Weights of a small transformer language model: 7.26M parameters, a variant of Muon for these matrices.
Each number is 128 + 24 x the weight over its row's rms, rounded and kept within 0 to 255. Layers, rows and columns count from 0. Numbers have three digits each. The size before them is the row's rms in percent of the matrix's.

# down: layer 16 MLP down (transposed), 640x160, rms 0.0447, rows 288-369, columns 80-159
# up: layer 16 MLP up, 640x160, rms 0.0931, rows 289-369, columns 80-159
down288 096:099145108121159144123160138109084118132131138151116155152110092126122107125155133136120128126140124141173162087140148136120068147119132108106161112106124083102130128127144155101125107076161124131129102170094143154143134159137194132175106135
up289 102:124117090125086150156119145117156116111124110153112112149096162125140100126088100135154145130103151103129142138147136122140138120136120120119155162115116136086126095113144169138148126086144144104142107108101139129116107161133113151159103170
down289 104:122120167145112109139130154112112114112160165129105112098139103145135109116144111116070089116107162169142151169093097117135127112171127086128153097118148114164093156098158145098154114124088114110138135147131150130122095137170141109132138169
up290 096:146153101114121109195124158145124144125141115153153111156152125163143105134098140120122123150134090119153132117091136142131133132127111162108123102120145178139159099199166104067117127103114114136123109144113164106118108142128143138116115076
down290 094:116091156128158126131146130129122108115124106116137104097141101119112113116124104082106108137144153135146163087124099141085155155135119144154128153099131137107144118110127080125162143123110130133147122174143130151116155118110126112113154151
up291 098:110159110110147075119133116089168129135146095135152121081156083148122135139123150097134118152152147081128109131151111177129119137119102117140105119128111095095157164180128116154115124125129100118146151110163096099133177154081150154140165136
down291 100:142130143110118124134155139140147103124158112076097109136118158131166130160093136135124088110110115153110070136102179122136130123123127131131110197155142110113098117099130161101140133119123152120101080137124117133126122133152095142143112133
up292 093:095144121116107122140105126164107156154119125147158111147080138085159106128107110141113104113085097142120143118119164155175092089137123129134125157152131136107129200142119135121151095153115079114127113124108139124101140149089113131166102131
down292 093:134072102105124153118120128117145093152113132121118082109157123132105152137118073100138149128161057122143108123142110121099127176125123147105109142157124119139127132156127112175099110115135164121141101180141122127118099093116146097119131094
up293 098:130132132083138176121121182155109121092145108121116130135117104099105115133091145144137099131138110122141115129114122152159132073112114107076124181140137154155124161151155154112134118145118127166165140116110141125162099123088164153140108110
down293 107:097125145144148134132137142134139114110086131170118113148169124132137172117172158148133189110128127162108114097103081109101127092111115123140166112128111116156112136154117087197098102143131163095115142141132128132118150125116099131098150131
up294 110:108171130109146095152130102141133127093134065145144072114133121131101169095122149146129158103128146122123152120135136117149126137107116104121123136159105113114085166088093174142182097134086151079163113136151191110122137142163083091116147131
down294 100:063127172084098118142148146101116150127176145122135090177133125131087119125138110128132127119158145138126131142149117144092163135086148166061103131142105088093068152101150143117097088110145122181125108099137118125148081161136136129127146078
up295 106:126130128153145145127132127138104170116110094126117117102116144175128097150141112121110068112154159141129131125180144141119152156127128111181102116148104115152128096164101122125126162115137164115131101124142113212149148178138137133130188111
down295 100:126178140214140106161101139140164128082143132127088117111145127157106120160142145162117150105101139162149120103125140127109112131132122115143113128136153141134102120129146096134179078106105095131088120132133091120100087115142127162129101164
up296 097:067133105131177179127150124111113137137130123130100135132112092148143142122112128141114096132135098085139137132185127102128130147156173112096118079125151134116160122126098119119125155125136139105148159143136107103172132164131120127095175207
down296 101:102113105153126137115134145119123125124114123160138118096108126109137101132130139145155098120114164121138128139157124116099156120144143105143129119174184158152156136099126133192113136121128163156129138131126100111076084127099118113135074126
up297 096:131158150118122175107068090122137107156119106152087097129138119124114115129136138126175088159152142132121132170148143150145138139151135107144114112158168142131187159136141129146107128107112088144146152103091116148175105163100103081122168101
down297 096:108107146208112105105176129118136131138134154143115117107132121166123156090152117159122141092132139149135118085102099124082126119138083151138124135106153121117087153101113123112110092113153163120153123163127132109120133105116181169147110140
up298 094:122127121098131164119105106161133131118139140147135128120097105141127124130125142081144077082115116136121178159126128120192165106141120123151119108109101094123147139111128126111134134122075155139107096167145125164132097173133167115114111130
down298 090:079143161157104165109122151120151140079113124149128132134095089138116098115146138120112137137153107100166127062103120105129119142097153156098146123083096162143166111093098144139093176102141162104132136132149164156116106093137148129133172101
up299 102:157131144102118118126104104130092112106113102148127066100122133106119084123132143101100139117134144146129097115143134143138084129160079133157128096122105113117146129152125104158124071123114123134143109108109096123123095090104111119119116121
down299 099:124067113154128146144134141143107146149144113125113167124121105143092113092113140142116152130124123123100111115135123108138126102102143124148172139149111120139117131126115141136101120175174115122140077070160175149118148144094142127145137122
up300 104:156166117144068079103129127127163144152119161124111141135124120149120129165129133111178132140133129141132123148166136132143153091118099128135168139122124108121145144155132120147188118145088109144106121147158120137142111164119083190099118122
down300 098:079116130162169140090150157157113153094133140119130107136127134094167111090121135128060133128134138128113145141088140075146122156129153140110110145158155122160111118116119118120157089135148124146132127069136133113142120143165166124133102100
up301 100:120144147130119156115156138172096127113104092156129127149102125072086114140116121135137139084124121091107139129139098168134139132109143150149118122121113116079139121087108134130136101104114132135116135145109182123117138117166129147090168130
down301 103:130108126120120152146111134137164105140132143062141062117125104171114112149114149171130121140123144077096127149143124122121169112122094128100110138114134097172144130145146122126104118093126136141121125159157125126136098154131154150194171108
up302 094:112106135163175142168115106099145107149136127127118123139092121133123096133128126084177132086133108162160119108149095080096191082137144142164130150125128079170159132154137111185083121148113099137096137131158125110146122109094171131139131102
down302 098:132124111116107142136128166119127157133126156170127149121125142144105149147068114150106132153149116128089109154130180117158092153142123077121088116142117148093093147148093178087141154146136154124148180115147150144122147096126135081136095104
up303 109:149151104094140136125101106145110122119115132102102120139112143170138156196133110106128134125105125095082162135148142116131134168159137108147132102136106112139165139098104144176158117138140150121143119125095129093069120145104100115149161136
down303 102:145153128176139110128159121141142150149130130115148121106137078128128108110131150102089168077116099115122144116092098152101137115137094125127126142147151112143072157111105131102119062104181150140136173111124104139129141074146152129103100152
up304 096:132130146099131169106085141124162109182136143127132095099077138191131104103096132117114105131162118104104134152147172093123121120152170163133160118141119112158094150128116119146144172080105091137132096100089149117130086114159096144125136178
down304 097:119134156097118131128144152105099113099150153152108114102150106153120144174139156146147079142097127125091139110144086096123126139138127103109144138141123168119138164116107124140140153146155159151101141103159149153121150085117150112127111098
up305 098:101114131115132086176170152126137114139115127138135124108118105132094139108102103100140112093135128122161142135114159101109098142109138129106127074169105109104125088144145141125097087154082129106132084135125175137139129135133126157125151064
down305 096:175089124156126159126123144096151148101132125119124123158085163122140124139139085112149136115159160131131080169107157136136181094127137164128124139137107134150098157148128142141104035119170104140165126155161152136103093108107159145137093100
up306 100:180116093107116138164160103125094137133124141156130103135102131182085132185127111070125121110108134107122119117174134132126155120175086122121132102113138090139134162144130146118139150135107164174114130172094143148134117143126145132088132106
down306 100:118131135149133124142128126068146129135092169123144168093131108147134147107136116127150134165121115074134115123136124121134116115118124136120076130134139124147129112145154086159127150090116131102165109093130139135085139149174145147106173104
up307 095:125133174121127122063120130063101108093141117155088146124138139147126103159115152109155101145093166147108139097101140117101140121129159135081140140115123132106127129112153135106186112112116152085080144117072128121138134121147155125114133153
down307 091:098153152154142107134163083119151125090145112122127142146130091119114144123086097146122138125127117177113133145141159152190140142159127156135101168164087105108160075103134122149155166161141162105136128115114135112146101131115086130099105125
up308 104:108125120162139102102129143091140166107091138170121132152125099115168113109137105110089134130118133136121121132131148139103111132082128145128150141128189125117089116152109098137152162117123151141157101130120099142160123137140172081117123149
down308 114:137117123152115118149161119115097124147108128141113126156124096163160122109103127135121131107070112170150157126137131111117113112098117139156135105115141156123090078100145138128132140128117140107138108106099132152119177112115147144134153078
up309 108:100095146142109146160118176140127131145142119139122163124126079147109071120144134125114126127089148166131091130150118139101154168151115077131103139138157109148179136116106096167116101128117136128156181120108170145144120114161104152068103148
down309 110:150125098106123101124117115091086113130101110121143097144133152165160151106177155118128125144135102135122193173133128084096155142068180133122157130065121148126115124114166135081113158138119159127127142089106130123143124154086169160140156103
up310 101:157125120127102114122153117117167109123077105113112170138110123104160119155134132140157122105164088118149096127109166138122165145129139124128091104112122131101122179149159148133102114104111134133088100080123161139104134148129173131089152115
down310 104:119146163089141120138130109121103167163149109137135072110142104146077090117162119135155115124136093133139109095141124113124113141120134134109113116143134101151123143150132117132115128142122147150144164104150101133180104064142111119111120157
up311 096:085127126150114127116125134146120149102116094100123142121103146146135096128124100138147114143108099106166081134105069132142142086120147164152121105140159074157135142105204152123149122119064128168102130100126141101105149174097086148125094128
down311 098:160104135101122124130137079070139162158115095185162121111108162117130170131074085099134120128165143119119160131137143125139168163139156120147129140109143104138135129127094105090109132117135129146156135155122139126102122120143127091080113115
up312 097:111093133157114064140152106136124117134103119092108125132102108163143122126126109112136122102138133122147106082142110143146099142134145189129144118109137162143151158091141086190147125174103158116137129109119124138127120159119152190142158137
down312 101:154145101120105153125121190166117144147172111133146085119130136130118118151111148121134111138121112157155100151121105142190131083145061111183121131129154107135141151120066118133120097095174115169117135121159145130117126123138089086124110131
up313 104:107125128129165112173144106125169137125128126131126108084119163096114085121119128177137160149153111121163112085135146127139147151160164122116119140182131106100120102161101140085153075109117184162132104133125146100171136117133150150143135141
down313 102:141101110092118150112151137144121116108134132145127117136164147127136126068118093147134109122123119183105123112114114162111124128109103116169136144111117095150110116124095123119129148148153133103129097105150172161174150112124191163120080091
up314 104:134180098127115146106156148143125147117103084148164132136150136140107187121108144138114111146141163125178178104119105146115115169105108125123145122146160138125093120084144136130092098072131118115117118122084124103114113112133163121122151132
down314 106:125133129132119162119131139109093147087133164118120163110152143171098129104105133098121115149112171143126113136146094117148082133171128093130075130127128160138143125150146149114127179102122137095131149115134109104161087087120138112123132166
up315 098:076123104115101153109092116125139122143119150178160104147141118121121149089132122168121111121143056109136113169148152140100127131110120177112115142146143077130123125123092067134149134134066125110139132105134098119160132117111168134149152129
down315 098:138114159080163124112123107107094186112155091119110133140162134112143115164116159075137137142100173095166094103117106145172177086124176077112107129153124148154102091114140144083157137145167106095127131118109129096131137124124138091134116128
up316 098:107109146151139120091123139085160130094133143097134144142131109169124115110075088118071115121132137117153145120117132099101121080116161162141108151145130096108123142156130163140103126105108118133127109149113119099146120085124138132178129130
down316 098:112124128057130112093163109117110121126145129148098105132130093135128115138159126124174146137119097136105156179150133104137159114108122129110102117142097150115135136125135143161140142135071156162165133137132099163118142151164160098116152127
up317 098:104147135118135145150122165101154120158119112160114124118142114158150147156124116175153152144120128134122173124149159134121145171133111126120158103112102106079144133124109100124097137157117139141128135105106126121104150135169158086119068134
down317 092:144142138150108125148110114138112129120090147168086140197126137086093099121118156131109116096153115143134128086143136131158130163097144120081099160137117157171113127122132154153185169113097159128108147125127107130103153136172131115168138101
up318 097:106117166109109142120168159096106140115139124121149138135177120186149141168100142097132127083124123133176144130129098145113168139134133132144105119118164131142098121135141115099088111110099135148097139105156138191142070126091097156135116127
down318 099:105120147134086108153139136108087154155107121152099158092131103159116147087087139144120119121099104110132098102125182075075098143118110106111137145124109142149130133183136147151102126119108149111147142120135163099161125100180164104105155154
up319 095:093150157142112139155112135123174115151137156096089184127114174163121112150101091107104149088108108101121120177118170178097136125123121121100131164113144158121108079095120156165129116137117117143173129150154136110096093140128127109127116132
down319 100:107124113115183130145136134132120145098124117123128115115144109107123125117140150145116107145127094119169119138110107114107103176128110114134145080123077128148150131147150085107118183100143132128141101066134174125107180102104143149156150121
up320 103:086149129151138134114179144123159108128100135124103104132106094159129154139160114155127097149111108100125120151160155141157106098110127172163084139150119133145095118180138122105120149125170131135141117135155185140132103144139097084137142085
down320 110:142113112102113132119109120117076109118153090142164108106137176158134116146119141108131170103135109141099158129078104114101148117130147110092166086090139119096119146076101133161136151119098110083127164133132120162130150154136124138077130134
up321 098:149151133151188101128153124172100108130148122096162132122151126114128103090098146123113097131122145118108117083155124129139124135147158120132146149129124113152135153130130142130202109124168107123144092119121146152111088140137150114148107151
down321 102:104097127111120111169102120136136115137119123104123124152106210134124077127166115168143099087115155132133151154094121135124132188132089168124135178108112112148127122131127138106064087126116082153121142151132141132144136117116097144146124114
up322 099:160179119126101108085105140126089092109133142135130123144149126120118082130133112106094129148118132067138169120108124145134154169128111110107128109146115126119114134160169187075184111149153109147171141135123131131154113137101126130151096138
down322 096:069156154093124133146121086099194139141172109105132127130146119112154111153121110154165118102103112127119162079120156123106109116142148145117140127119163115148157104112112090150126107099160127121141115137094134100129077154105113154113155156
up323 098:127158200078109153103127121155103147099096164136100115168111132100105105104139097119151162122138140122115121114129085109139174126139121136192113138097113139128086137138120111174163162136115153113151153114142123156135127128116137101094140103
down323 105:103121175136111142131101176146149132173110139148111138141144205155094115106105153116073102119142133117166117133132126095142097080117160155102134167116144149138123144123122110115104158145111131097121071106138129137150130151171086126143149157
up324 099:144118154109143117110112122132142158130096128116143134146129131162147134134126141136149098160090117153122124124110131119144123111149134111130124122140110129145081137155152135114140094075132125137136090102119066132102150084128129122161129090
down324 096:126097169145121107128139113128145098138110122126128109085148120146131106144136139142114137178100158168112123124114174085088149099105098087145138117113110125162135095126163122085159121121101094122113109074105121138133148144141127107112134116
up325 090:104141134137133107132121151140152155107109135139163046134123096145100113121077084115126125162127128144134119137129181081139143144088108115149113132086135111114113098095140131161122104125120141124156127114191146109091081109163124160121097129
down325 094:139152099149122137148111098121099106119111106119120168135167131133156157138147140121104121135110171115125125130158131144142111096152180141128145161144109138129109164171156087101136140095117121105151131166142152120145158124142137113140106126
up326 094:120170143140146152130173136147185110156119140101111096186144118091159123086114114136110152138136078187147098137154132095131122108122103131111139101174121162141138127114109187140150085139123075145151119136158121169075097149079125142122117120
down326 094:153111117171132090087081176117114178109162130089096141128120108136106126130137113164107160129145104111111124150146106119114173153093166137132127152163149074107105155118110118135145116108152135124127106110112071119115158109127143154149111174
up327 102:129138127124126141102155139138128099149129129167090153129097149090105112176094125109101099113138166125109149107126103117107112127148109140117100082124122127096179169174129121116111126121166134117100099123129108155131132135158148120100158137
down327 097:126115115144152116134133141123116156125118161124142102121164147107152142157128103123139127128161102106110160115088142103159123078110106092118127107156114137114133067122150144128173177133159119133104081149088136127093127117166165137092122177
up328 095:117157112113114107109122185095137168184141127157101097111117094147101116100125139138166136130145123153161157189100114136121194118129131131083100127099167113103150150129128125111167129129116137116141178150094147102107144116159079142132154139
down328 100:132141123100119108098160133091146095143134126125185114155124109118121183165138098101115125104098141152116128117100123157108134100100097123126112141117123065157154105122130133169167121103130110097096135151153137180111143099115146121113146103
up329 101:167130165135114103159176113082109147165109144095106138147123143121104134169132126124133140119125135111113088122152138128113113136140114083116138161143165132143162151105102126118139157171124100078113088143081126117108105139115143157130148133
down329 106:120141099162099114067160182148119102142135124111182113109127139156155112182126120128121095148113156165094160150187116076143131122155155126142117142132105154104132127136119126106080141120157151135130133138160146128115118132105074141113120105
up330 103:132162138114167132107129126177148096123118143134123125105149140126108168136116160114117148107106106121114156140137074078140111149173131088137097105113106121132102116202062108102082134114143141111155129124112129163142122091122155151137145127
down330 110:129123150107147132142153122146146156136151107136120123157135116106084139154146090105117082143130107148085157165089137108199117176163137114115137150115140094113092081117146136087145098107107119114144151064133091123100122099133121118111123104
up331 103:134088162093196121146093136121148145124089112124133138127167111122145145154141130117092127115088117148123159124081135122092170141169136093097124150159151165108097100165096153134136110107116138165124157134116126157186118102123115141174126151
down331 103:140113097141079111083168146164140151119163137124143140140173158138112135156094131159106167137122167149148131137115136120199082080080101143140145137101112136130095170117103106148098084101130088138159097158116123125131151084168138074136109115
up332 112:125123132065136104116114133155101121116135113121124105102132135125107149145123142158107151131148145136109138092130124138079132160169129132129114138097192158147132167161115112194157132129115122126150129134091143110114151126126149192113092128
down332 113:080116110129165116135131078159127167106109122141148145117113129112121115148133155101186131088120092125090144106160147157128134115163164113100119122124097134116186137136136116135112067132127117145145120164076105130136184081147156105165127099
up333 099:143085143169134141114112111130089132092123099125124108170133156130132153107140161169130132140115115121148157106112144130067113097121126129089172073085138115098123147120159119109162126129173101144149128121116125105136097142117147138113110121
down333 097:123138092118172068091134109150149125123114159140103114120139165141116095111109124112127153119117110145132148145150109156145142113138097097141061189170106112135127143102130132166116117139081167154129108120150115108136131162116083165153137146
up334 098:104142150117111134137119119114139142152106101080119090115150106126154160132146174123117161110144096150111111131138127081115085136123115203139162161106125185113108108125127147165145164139097139131130148094166200181134103111152125160126118122
down334 099:111124109150113136109167135189167098078128151163144139098136141111113124123077094097114134162086113124121108075120105169158142111109102116147097126087141096098147111160125143180144141135155138130103135112100112125103149138140175086133134142
up335 102:105146147137157139145094139160152092163152131098152153121127121085097111185192160151100121118141115119136146132089150126101124098146141116127146167134117117148156186136130149137125098103154099129109106127146160177097099139152146130092133154
down335 106:122131135156141093141142151098115168091154159161154092095147118157094109158096119115145110116137092123064128133133091122167128139092105120129113080124131137125150098176121105113101108184088120115139126098119128145145171128125157138169157131
up336 105:156159106081113131165113180117171074132145161104134156128126167113140125160099142101077104136160130162101078087079119143131148126129105150129152147166115118114123109094140171101121111134103148130142123114130114143099125111134109128131111154
down336 108:108165181158134137177127123142129126162155156145175110137089107136131110120122151107124129173108148092203145145139171128127171146160147117149118105150120133126118108115125108101139138149167126081166117099101110105135066133132099116097149114
up337 103:143099112133144138130161137153172124095135157169137115138099155120123109104114108127083153133124144101118112106092091141166141151134172115099083167148155138136140100143116112075110122141129114158138147157158096170155132147143186098115113187
down337 101:093107129108154110099095100130124122191117112091148146126128173112095137117138150134154139129140097133112115166122130066115118168147062159153120169172106131125143143132135102126083204128128161089115118097150140127154076144099088144137162137
up338 103:076165186159121131130112160148132125135161148109154133104147096111106112147119117126129075137130129153142147174131172148155163120117118086150115131149117125128094096150125133116140120167126109086139144115137142113095106100134131093089087152
down338 098:115070075120146129100122107099123125102127137133111151157145110127149099171124159156136125113097126092125099142128110148145095079121112150135167165112131133121105156119095138177118109137180130136131084134139130145147165151087151117117117126
up339 101:118104107153151095144120103144111165157139145133134119102108172160137119167149124177121139167159137151075141131132132128115121131112117144138145144180125131133156137144102116142123071089127114116127118124077115158151113148129161071103123111
down339 101:123147119134145116136117158132117146140118138106128145143135084146102128154159140123112129115088151142120122112123102138096097118115149178105164116152115127123107164106128127137112120172149125100161141131110126123107133079088151186138118182
up340 096:143202142124135067155115118137127145127129064114161113121159145123126112167133161125133085096161134127133099129117110104149118115100115108124137100121162165148158119096144112134155171133103104136128091126098144100134094156120114155150104147
down340 095:111107079134131171196135129085120123129150112105110128098118158077126132133144117139138127145143127185112142134116131132156125127160087123132106106123106112127156140136086108133149158151126133151147145152152093142115132138108111107127117094
up341 099:120165131110122139105102142080116127160112100130141129127153193088161113111116145091135163152121113099121118163152167147175111150153114107131142119117165133156111171155112142127083101123132109171111095136145133139137083098115151117142157121
down341 099:093110144144157096120153106103122112131143100141114113126135126151160128095102113110123126093109116158098124115105100130091079127150124154116141096137133090115137097111130162116150130190104165116149134150113141123150176149097167161113156095
up342 107:101154125116141082213135096170123140093123108156107070149127134151151140140126121142136123121108139140101162133154153120142118114146120127135107076125103142122147172094117100106180140100120113127110146126118134156117106165193120124139122143
down342 105:117137117112131136123097097102094188141138122139149154148117145139138146138160126110110133151151174101076140136084116132119120145138143116142113118123122129103128106177127090074128160165121122132100123085127134119118102136140161134207073160
up343 100:135167147139155126122162135149097161134096067102134156097148122145123140122151103124152134114151099067124096144140093119130083106101127081144102185140116172107113131104099151146160162136136113151100149152125108116113089141087132078140082109
down343 092:087173141155099103164168128123126153131101125135107117109133129098157142124124146131107140103154132088145126117131116104117076089111141167138140110128183131116111098157137131135138070107093121135091139115126133132128162126151127114111090104
up344 103:132174128123108146139122098149137105109156140080121119078113150139086116141148126115170130119125128152141102183133135133092161111105114143126148122128126116142093130081114138133135095173095134142146115108112113142164118157123103134091148169
down344 100:135137140196100081112163142126098127133169109125082152171117163077133107139156121131173123116132154097111146132125127116124127139159141111111112175129144147161153124129118115139117126131156134154117167122143138111080093162117152081158120117
up345 101:113121149102150097181121135138117153121120118132140060138127125107126160106119118109092147089149115064101143160122161134105133170148128107145152153146113130095118112116123112129136120118115134084129112126103166110131107116142149129114147120
down345 101:139112091092130176089128143088126117094146103119159148104129134161091150095091122103138174110158141137088140136146125146119101135151142113135105107127149105143122119151121084130073121124113156130056148183171155114135142126136099114156160109
up346 109:129129132163123121113136155143141111092101108171104142162164089107138088116155142141112135150158143125117156148145120161135138101131118169126108133129171132125137142133145133097123125113082160170134107122118116123150128140074150087103105121
down346 132:160097118150110143133154112122150125120138115139120110085168141132117113130088097169123098130111123167111130074138099116098125097101136142117151091096168159145133107105158126139140112119102146129135128103147094177134152120066171105135134080
up347 098:158133107135154149095114141116178144130124099143174137150117132120135159089140133186131090126128107111103113157119153073175166171130162095177123138148102094076128141120146126130138139124135129112157121115130143138135106125112153053110136151
down347 095:120131143112080142111133142101152135155129124087146170139089132144088115112155141131154146093110159111151110165136121114100127117176098062153104129139139130103143147139114089132189105138136100149112121163097126128122119173156148104103141140
up348 097:116163107122113131151152135100129162098135104146099115114141104115128124137112144103181149148096122102150097151128124114125134125147206150077135152170121131103148135146130112090155137135110111171141137162154149139118143120120073105148081127
down348 099:130100099141171103099115158100130132109168122133153137146136139159133121132171150095110143112123131114089084131114086134172115123159128158119145138136131148133120167100142120131124184105130118091119171076121129108168122160139141157110147138
up349 109:121164122176155134165154126135121141091109124120124175090114147103136128118102138130097117098147144113128113149157092140161154127144141120084129115149111111129149123102121132144133112152135128142106112134134175137165149112119106119103114114
down349 107:101100134118102108106154128129106117135144130132113093153120084163137123115157135104120154130121164144121134082076125130025123119138107135100153139162166137081083147094129116070099156140160125134133162114133135155106078108126120150122136125
up350 096:099133143136145095127143106134141135154110157115109143140172141153127110145126157120119083099096075144140072130125106176122138146131140154119110122073148144113101122151150099114131130150142074155105145103183151117131109134131148094101117155
down350 090:096101157112122115110171123152092150146161157137078149156097145161127138158153117108164132165123135114138120100120135140149104116111155148116164101152098125140130126131126165109122157110087064114107130140123182086096123172126130145135125155
up351 100:121109139107133099111108127129141118105115134107162120140172133096141109102178131132125154144145140135108130153128150121167114159170124131132133149112181119126093136130149140158082113137084091162126140143130154155141128160114153108113091130
down351 106:141149110162126127175092136125083149148132140147140141116151153084103111142140140109133131122143092118144134140156179126122094146156130111111110123127133115169157122157134135087103125118110165101102114108110089160146175129142136154142148094
up352 098:084107130164100129131153088163089136115134145133107156122095084152072102156131126109100104130131087112149107142122088162146100146171157121096126096137169133099125140069100143132099152125104144123148145144152140136119102117124155130139154128
down352 102:154123121073153127115157166126164110145095130151150135164140146097170158122120140107137149104136153127118132102155118126115180136118107125153145145153130116140118143172084114139120106096151141155091094125115095140137107132132124117081094137
up353 106:141119133122140123090137119106119131119101104113169153095145141141133108149112158106108103140114124110149096117114133097108155102172111145144113120127116145116146162117165151089139118139125148088171079112123124158117152120101092090103166134
down353 108:123126192189157136067137149091152154084149109120166178124133068146134117119127139132125169141112114116108136134103103106084121125124127128114143168136122130154084106169129124162138112142152142136128116106160130098135118114147148091141146152
up354 094:099110147179112106121096114139142162103109166109104094122158125121100118148095138139142146116134142132138111128121114165104134133125142106155145148122169129122100147143171138102115121149143148131125114079141128136129134150138109135167153123
down354 091:085172154114144102132109110167156101122164121117142161137103101114117153102152112118097095119143145106138126117116165086114129149139146138110135082163126183168147147128117081156122109112124119127146162151144192123109131157079133171126120095
up355 095:148096143135106159119162127116121102135125149163126113133086152139110149114157095127110132126106118125135136110110184123149158138137136134092151163132065115127077194130098130136106149164116101117140070117147114101114119145137130121090120156
down355 097:151151127054093139110112120135087087150140106141137127107150141123125119131059141149125112139123104117127125126163118122129096140144135076160071159159116142163136099177107121146101154103117112152135124136150128149157137142110135146156121140
up356 099:120131156092146138123147138107139180135133145149133132128124109153135107170140112138164097111117135122110115128143112125137086150117120095164125133166112148121144136154112123127151081106107144172121115142175118156160133147153141125153160089
down356 103:128127155122183114137147150139159103174102136119142075138114086170088091105130157069145144148180115135119144113160112131152146150119134131148157109137129149122106146130112156122134112122148119191125117141137126139117083095109141136089121138
up357 106:154106159172113106139111116113147130108152132122172126157090147159138115126152111115131100131131161127126107150125111139149171184097115160105137116109135126107163154114106125097114140131087152138122148146122143143109066121105163148122144087
down357 105:106124119127121136154112100172138125128119127177139124142169140180126128111133175143133130100108118166121112115133106155143106112126167154084120115119100087131154110080147146125158145134177163125141117127164127126076145108104121159091140130
up358 102:131137145119102119151162162133090120121127125141141156125124132152145127160116177132124098152110118096094093126147128169153074124091118123106071159109129156112134141108113103103130137126115122128130143130147096106115129110117185138166150125
down358 103:191100112106130137132155145092116122175155123114098116184130145138127133157109160117110125132129130140090123167153164134144095123134153055120128138123131122099096194084126098145106136095117131126120119130112129119119120144143134112115174131
up359 104:115121163127118090110134151141107137102120143088141164110091121138080124132126130119171149134117118125160114095110150123118141129135176159104105139166131107119094106092101152120119136138101108149133115126136145133131170107112133131124137134
down359 101:133122133098129104120166118148135125126128098129150120114117167132135119149147143151121139127102088108112119157150175116086130125094137094110127105130141185122174147136124055120093142158118106116148096126095167173122108148133123147129150119
up360 100:129126156108137155120119125156121144166073107091108096120137127127105176173129130066143127085094124109105105111100154103104145121098154162106139117123112083147129115148138119120146096135131136127136132119141121145121140109110149156111092172
down360 098:131116137154133104129114131149117191127173112128117151099107120148134096129119159145143080101123127119089114084109115113089121134115111123132171119120122165146137133120136080145147109118171135116085156100099151124166125099151145100159154102
up361 106:124146136077158109136146166138113111125142124158106116147137135123105127150131140164096070132116077127083147037130137152118133141119144139167120131119147134105138130098141106137094099135128105109135154127129107189113131101132080114120109123
down361 096:130109140188128116104106112134128141115126123133154163110124103105114114079156125095121133144121143080106105122137142136142124126108140093123125092130157160161126112149131093122151089154156118127121163066134110120120148179116154117110167157
up362 107:130137121166132170127134145131168106125141112137091132129092122131108140125116101143116135129131149118140113123169100151130087160164145155083187094133114104165062143139111183158100138145133114112141107102111173167116128142090130125140114116
down362 101:107103162116118155129094143135142111116106133130117113127155163128115107142105113151099143101137100124090156134167103120096135145117178093151115107179156167138144072123125120081156092139101112119097118172136149160144146096155108123079159139
up363 098:128156150113173079157119116109119123100103116141115131138148135118106111119135122154113129100105128092118172069169128135153092165144136161135155099136119087098074136094150110104134097090148086186128180093127131106141163142119091153127130117
down363 097:133078138164132111176095153124130142068115121137163141123113180113165145113121101170165120098113143116083141098124104187103142090144167139137137145135166090145120104116130101142110099130157155095119150105094112113154103142152139154115116122
up364 100:093108184147147128128152142119091092089121121148141132165108139157144124166111080132141174099132115126153106138150120122071116100162108138105127122091140145112112101103098110137146154110136118142099089130110112134110139146109124157128124135
down364 098:132117103129128150120114147153130116144168063083143141110143145140099133106156139116099096160152121109146145159151108132156121121137137107135127125176120133174141122127121138139108147105154168126122122110145177128122085131115116158165130155
up365 096:089111160151145148160096128103125103122134126126110149144153154110130079145142153111101136058101090115099126162167087139125075107120106139068139123140165126133151149140123101133167124136099139148095105116114164109136144127123123126134110134
down365 095:127098136132118142081163110130084099137136108151106130140110123105100179104114137126108165158134182157133145116093098164131126143133169111145127120126135124137140091113147108110082143152159118130114164128096120141122116115146195146182132157
up366 101:126101191101099127126107145152161147160090151109120166146127150085139134163120146133106134125146119118122097152099121134167126133086133109083099139165189160120144149131119164147100105088153123115141133134165114118140120098117157113083116133
down366 096:141135106104149126131138183180079144124156091122144146128124071101104165106148097130128140129140154124133133159130132154132109126138137155151124090124138104156147166131121102114146092161131160113113129091157105118103108105140133148123106113
up367 105:130187106136127131121147144127132177087133103093147139111135172163106127114166099120088123090127143121109152172127106130115121126077151131108080115138121087111127153168134134094111127132091112121120133123128111145131142167133121149144128129
down367 097:119156125118109163124112132162119104138112148128135146082122081149111118127147171159115142116140136129062121149113121135106149133122127120104143150152127144141116129152106104133100140125190118105113109130087143132114112128102125121117124126
up368 106:132129142117114126153107152158138156114088119118072133100143148096127160135111139122141146114188128129136131109093123156145109129143139116139116133148138096156111147164134105093147103108103143145083141149112130119122141171110142159133124130
down368 109:132110124110164122157083136113135111090108110136109100171147143210130158095139110128143115126114086183140106112146105099114120106094118143109150153145152178145137089094160123139118098156099123141137101127162127145092141121138164147151138120
up369 104:086098116100125123111116165103152162092114118111126126110135136139117111130048148119132133129138163166120134135147091164123115161115090153154157133151093149058164157168105123139108111106166161115118130133134179149127123110128067107158136138
down369 106:196102142151087118137138099127124155099108138103113156110141132147129128146140127159073135102088154147138090134117122108152142118135136137151154119098100133139150129128132165140165097102121098089133128097133142108112146156117122102159143160